Weights of a small GPT-style language model, trained from scratch on English Wikipedia: vocabulary 8192.
Each number is 128 + 32 x the weight over its row's rms, rounded and kept within 0 to 255. Layers, rows and columns count from 0. The size above them is the row's rms in percent of the matrix's.

# layer 6 attention query, 64x64, rms 0.105, rows 0-48, columns 0-63
size [ 55  80 349  70 123 235  64  70  83  81  63  77  74  81  89  76  69  74  74  72  84  73  82  76  78  77  73  76  80  78  81  81  56 114 321  74  61 114  63  87  74  68  82  74  59  74  73  78  86]
[[110 127 160 182 127 142 148 121  65 128 102  67 131 154 135 120 107 163 117  85  91 141 117  99 140 135  77 115 158 122 124 187 148 128 162  90 141  91 149 181 116 101 119 105  81 127  83  90 113 116  46 118 153 112 165 112  55 124 135 136 155  71 168 176]
 [101 158 122 103 145 148  96 155 101  75 130 126 181  84 126 182 149 128  74  67  99 157 134 127 113  90 124 138 131 117 135 166 135 125 139 129 150 101 149 171  84 150 124 124 104 165  99  88 174 191 190  84  85 121 209 116  64 143 126 149 147 127 160 108]
 [149 100 149 106  79 135 148  69 160 178 175 149  83 173 137  89  97 182 147 152 166 117 152 142  98 143 123 138  94 161 140  97  83  69  96 107 108 154 102 122 153 151 102 183 177 124 153 155  79  80 175 149 154 141 132 134  79 125 131 100 154  68 117 134]
 [144 176  92 128 136 119 146  76 128 129 143 138 198 124 165  82 149 142 102 102 118 122 108 180 112  96  86 188 182 163 129 118 115 102 125 115 133 155 180 146  62  97 155 129 117 127 178 163  81  68 144 127 124 106 191 107 144 114 112 127 199 107 171 112]
 [129 143 152 154 151 125  89 149 134 135 102 104 129 128 117 154 147  58 158 142 130 120 130 133 155 148 147  70 159 136 109 148 174 169 151 148 125 115 123  80 157  96 144 117  89 133  98 124 171 136  22 154 127 102  47 151 187 102 119 121 116 163  65 185]
 [ 81 182  90 149 170 138 111 174  96  83  57 102 165  97 122 157 177  70 118 116  82 132 107 107 158 138 143 127 163 100 116 165 161 175 165 151 141  97 147 138 117 132 152  91  88 127  94  94 157 176  66 106 114 100 122 123 177 112 104 148 100 180 141 121]
 [128 106 137  93 118 148 189  90 157 135 158 163 134 130 136  76  90 151  81 126 155 159 125 150 133 113 134 153 106 166 131 108 126  23 134 111 126 160 151 126 116 163 110 133 156 139 101 118 137  86 184  69 144 224 184 126  81 130 129 140 132  97 110  92]
 [169 149  73 124 134 135 171  99 122 112  96 103 142 113 112 127 184 165 118 124  77 168 117 177 123 162 169 125 106 117 105 103 109 135 116  85 133 127 135 150 117 175 131 146 135 124 125 137  84 135 102  66 103  16 147 118 156  99 116 113 110  79 146 217]
 [115 147 186  98 127  61 151 141  97 177 156 149  97 140 180  82 106 132 117  90 108 130 109 126 149 122 114 151 144 134 139 160 114 138 136 128  92 130 113 138 109 116 129 106 156 221 147 158 180 114 128 157 128  51  27 135 138  94 138  84 142 137 143 177]
 [159 165  52 126 180 126 136 140  93 172 112 151 149 100 152  86 148 126 140 202  97 160 111 128  90 142 133 163 122  75 189 120 142 158 109  94  53 151  87 123 112 159  85 172  95 130 116 145 161 140 141 160 176  96 123 148 146 154 121  75 119 160 119  96]
 [139  95  81 121 105 140 113 102 174 112 129 159 211 104 187 138 131 158  96 124 130 139 148  82 160 106 145 138 161 125 176 155  89  86 140 112 169 162  99 135 137 132  94 106 116  99  89 158 150 117 199 107 122 191 190 123  86  98 115 126 156 146 192  96]
 [148  96 109 194 168  54 159 134  98 164 115  63 129 151 142  71 120 112 126 158  97 142 110 170 125  69  95 166  88 118 135 126  98 158 118 142 143 108 131  65 119 115 178 139 105  86 140 124 139 141  75 193 113 154 119 121 109 191 140 128 127 135 104 183]
 [104 139  97 147 119 137 146 129  93 175  76 131  88 118 146 129 202 118 186 199 111 141  93 112 145  98 183 148 136  96 120 200 131 130 116 111  97 132 147 149 169 149 111 166 108  89  94 118 148 104  73 115 154  77 120 104 177 169  75 106  97 114 133 174]
 [123 106 120 193 166 150  96  82 158  98 177 109 182 132 105 160 137 150 133 165 145 136 150 144  96 183  92 165 121  77 124  86 104 102 138 187 133  95 132 122 134 122 122  76 159 137 126 138 156  51 117 164 114 164 186 115 184 149  59 136 128 126 115 154]
 [ 85 134 158 127 130 118 182 139 140  90 152 125 112  84 171 191 115 141 114  40 154 136 154 171 123 128 134 134  95 106 124 137 168 118 124 153  92 147 123 169 136  98  94 133 151 143  99 198 108 134 208 124 137 178 172 111  46 128 121 157 117 131 112  82]
 [101 146 110 184 118 172 121 128 123 133 124 110 164 105 107 134  47 160 125 135  89 124  90  96 109 122  63 163 123 179 106 120 138 102 112 139 156 155 116 140 137 155 149 153 145 167  51  71 127 127  82  94 160 109 209  94 162 168 178 111 140 127 150 160]
 [121  96 138 131 133 131  93 147 166 106 123 156 110 148  74  85 103 163 119  54 133 122 135  65  79 147 103 206 158  73  99 130 108 129 128 164 127 157 123 146  99 143 121 121 126 102 184 162 190 130 112 101 165 170  98 181 127 127 164 112 147 187 129  76]
 [149 159 163 116 110  91 140  96  94 138 174 105 154 109 118 150 124 175 114 129  79 141 150 112  76 158 107 157 148 122 105  87  76 127  92 130 101 116 161 220 139 129 135 138 119 134 145 116 110 108 165 200  64  89 100 121 171 108  65 113 147 133 200 146]
 [ 96 161  31 162 149 173 153 119 110 153 128 130 133 156  70 110 128 125 130 111 109 136 131 113 142 159 120 184 154 154 103 144 126 122 198  97 139 114 103 123  93 234 119 151  93 144 104 114  91 144  58  95 111 108 148 167 133 131  99  99  82 144 133 139]
 [130 192 114 134 128 145  73 128 152  78 119 167  85  62 178  80 157 137 136 129 107 161 150 164 112 125 132 183 158 154 101  91 179 140  64 134  95 152 164 123 171  82 126  96 123 133 146 183  88  79  93 138 158 141  97 157 119 168 125 131 164 129 131  92]
 [158 142 173  71 133  78 195 117 102 108 139 146 134 136 202 167  74  75 142  74 135  80 113 117 114  94 104  95 128 144 145 137 153 142 102 168 137 106 180 132  94 123 115 160 141 108  84 198 153 122 143 116 182 137  69 133  85  99 125 110 121 144  98 142]
 [117 108 110 110 132 117 132 151 199 131 170 166 112  91 110 101 138 124 113 116 144  94 145 139 180  97 158 137 221 162 175  79 172 134 176  87 120  97 134 102 191  84 153 148  70  90 118  95  84 124 138 186  78 145 116 112 144 122 157 100 129 126 141 141]
 [125 107 117 107 171 170 130 105  98 153 156 112 116 107 118 136  72 131 104  90 179 188 163 148 132 105 113 152 146  97 182 139 157 110 127 129 160 107 175 143  90 136  59 176  95 165 140  80 162 167 192 173 130 163 163  83 102 142 135 177  88  95 106 126]
 [ 86 128 159  91 104 113 148 108 145 112 114  92  74 106 157 127 151  96 101 137 126 102 120 150  82 145 104 174 192 144  96  72 119 151 109  94 133 127 171 103 116  60 115 124 182 179 190 148 112 150 159 157 169 115 109 170 154 129 125 135 170  90 165  55]
 [137 132 121 169  82 124 132 108 139 149 150 141 218  84 126 170 118 105 130 167 172 133 142 156 171 151 120 126 141 102 172  62 170 157 139 127  76  87  93 100 145 132 124 131 130 153 138 144 156  87 131 125 106 142  92 139 183  60  88 113 108 180  84 191]
 [126 169 128  94 129 159  77  82 166  92 109 159 121 124 161 141  93 131  52 114 130  92 124 106 127 123 178  94 145 126 105  88 140 102 130 202 115 128 177  65 145  95 183 180 144  98 148 160 107 141 147 115 165 144 193 138 161  74 140 143 167 117 143  98]
 [142 145 126 153  70  97 131 159  76 143  92  90 112 146 165  87 160 157 141 143  80 144 110  53 115 129 149 127  83 107 170 185  93 158 140  66 135 177  90 160 137 101 149 104 186 115 151 158 126 107 176 113 158  81 116 124 139 115 161 107 138  62 154 128]
 [116 141  88 198 117 156 144 142  99  89 141  82 138  92 142 126  65  79 120  85 137 138 139 165 130  84  69  95  87 152 167  84 162 124 125 142 138 134 111  97 141 160  98 161 172 111  88 108 174 141 166 176 109 191  92 112 107  67 168 134 136 151 122 145]
 [ 70  93 170 114 154 201  80 146  98 184 139 193 132 152 157 119 116 129 124 165 104 100 133  72 132 152  90 145 137 173 113 171  87 126 104 156 157 117  98  61 149 146 120 135 141 151 121  77 134 130  81 145 107 109 123 162 180  79 104 125 152 150 154  79]
 [147  92 224 113  94 137 140 156 137 160 107 162 166  70 152 110 103 127  91 115  87 141  95 133 127 114 126 194 191 162  93 111 131 133  91 177 106 120  86  76 156 106 104 103 133 116 165 169 132  80 140 118 139 182 139 120 138  99 137 138 195 155 129  99]
 [140 146 123  76 122 156 121 140 111 131 162 160 135 120 132 138 124 163  91 148 146 117  87  28 134  72 135 123 149 131 139 116 171 123  79  84  85 139 100 114 131 114 148 157 152 114  67 142 167 157 136 111 160 174 145 122  85 133 221 125 122  97 172  60]
 [133 130 107 128 140 109 113  93 178 182  83 119 146 139 103  99 130 155  98 156 111 145 106 111 127 133 217  77 130 137 129  50 128 184 155 179  96 132 175  83 118 117 123 176  52 125 150 103 155 137 131 143 135  49 117 133 133 157 152 149 117 101 152  97]
 [109 177  87 139 129 168 119 117 125 131 124 184 130 163 124  99 123  88 180 105 130  93 170 119  81 147  94 148 181 133 110 197 106 126 135 125 145 122 178 162 129 173  38 126 139 121  75 156 139 106 100 145 128 119 112 126 159  84  70 153  83 158  71 106]
 [ 68 201  98 102 131 110 167 135  79 110  77 166 137 117 125 142 169  86 105 114 106 113 102 123 154 164 123 142 198 123  95 128 156 154 166 167 158 100 156 116  73 129 149 138  53 111  48 153 131 165 101 144 132 118 128 137 106  90  72 124 143 138 149 113]
 [ 91 166 111 136 170 130 108 164  83  72 106 127 165  69 110 191 142  85  75  82 112 142 102 142 158 101 143 107 178  93 112 143 172 168 155 158 160  86 161 135  90 100 164  88  63 156 104 105 170 175 123 119 118 134 169 112 137 114 123 157 116 156 158 128]
 [152 144 106 145 141 150 118 197 105 136 148  53 175 142 181 122 169 176 168 140  72 129 110  40  98 180 109 153 178 126 145 149 101 148 161 109 105 149 130 139  72 185 109 141 121 110  81 126 174  83 110 143 139 104 129 110  97 116  93 133 148 118 124 118]
 [163 116 124 116  93 127 108 101 135 101 162  91  83  99 188  99 121 151  83 156 130 209 134 133 125 126 150 124 115 133 135 157  70 147 128 114 117 159 154 115 131 125 113 129 167 173 222 100 122 112 160  99  97 128 170 161 142  77 148 190 115  46 139 117]
 [141  75 143 118 123 130 144 137 188 162 121  86 127 210 154  78  77 144 167 201 157 117 122 133 106 146 103 153  59 131 156 106  86  95  90 104 113 161 101 114 190 149 100 127 185 120 185 133 128 106  92 147 109 163  87 129 152 122 150 122 119  96 121 112]
 [129 138 121 152 111 118 167 105 118 165 137 147  74 171 173  74 155 193 193 163 107 125 167  98  76 181  94 133 136 183 149 126  78  99 145 110  93 125 103 115 152 163 141 136 157  94  88 139  97 128 143 115 161 132  71 181 111 125 108  80 163 110 105 171]
 [128 163  71  92 138 182  65 110 163 125 110  89  93 134  98 120 159 115 139 170 191 176 126 130 105  90 173 155 176 130 163 143 112 146 103 111 107 116 145 167 118 172 153 147 103  93 138  93 124 144 128  85  79  95 146  78 123 172  74 107  73  76 139 129]
 [159  70 141 111 160 113 161 139 148 131 129 101 167 114 123 147  93 150 152 135  67 115 135 102 169 157  95 126 104  66 156 144  57  85 126  76 128 188 176 168 129  75 103  66 154 149 162 132 146 130 168  90 130 106 170 119 130 113 139 166 129 186 138 166]
 [140 135 125  74 127 105 122 135  63 157 150 197 148 118 179 121 185 184 159 190  99  69 149 167 101 175 179 125 108 115 123 135 125 161  99 109  88  58 122  85 143 113 123 132 134 105 119 146 132  93 171 108 134 101  78 126  81 162 110 149 165 116 134 110]
 [175 146 105 102 143 146  70 129 165 130 132  93 106 182 165 168 131 120 158 129 110 104 114 120 143 136 170 103 119 118 113 147 109 127 120  93 178 140 190 160  63 152 157 128 123 140 171 125 119  93 147 124 144  21 127  70 134  97 125 161 141  58 145 174]
 [179 130  97 147 161 141 111 164 116 105 106 122 116 158 113 145 129 126 170 169 139 117 107 111  79 118 159 133 139 114 129 168 157 168 128  90 161 157 151  89 152 163 114 124 119  63 134  63 125 103  77  59 153 101  88 164 158 172  59 117  95 150  68 178]
 [129 125 112 136 122 124 138 138  88 146 116 124 112  79 125 143  35 150 162 103 124 126 217 133 137 154 214 163  92  92 123 174  83 167  93 112 159  85 139 100 131 161 102 117 123 114  86  95 164  93  88 132 138  80 132 138 195 145 114 109 118 151 131 151]
 [148 141 108 117  73  96 193 120  86 120 122 119 108 121 161 114  92 155 141 117  57 132 173 117 169 142 106 192 166 138 124 175  51 120 152  85 170 120 100 134 137 149 110 116 119 142 123 181  95 134  57  83 126  79 161 173 128 146  99  93 142 136 146 159]
 [127  88 151 129 126 104 122 160 123 153 198 121 184 138 148  93 106 142  83  59  88 123 101 105 151 161  90  91 115 148 153 129  97 114 132  80 162 120 160  96 117 159 117 110 120 171 152  90 186 111 103 163 106 207 175 142  64 105 175  98 112 129 102 133]
 [117 177 156 105  72  89 187 165 152 154 123  92  41 100 167 143 150 105 154 106 184  93 173 126 163 165 160 122 202 109 133 120 106 142 106 101 119  94 134 136 149  95 136 116 119  82 187 158 115 126 144 112 139  97  66 135 153  89 163  98 129 128 132 131]
 [104  84 154 175 184 177  72 123 143  91 176 174 161  84  98 109 148 107 147 173 133 116  96 157  79 152 136 121  72 137 112 124 174 151 129 163 131 175 174  83 115 114 139 107 123 134  58  78 153 103  98 120 126 174 113 131  92 146 173 120 139 123 100  90]]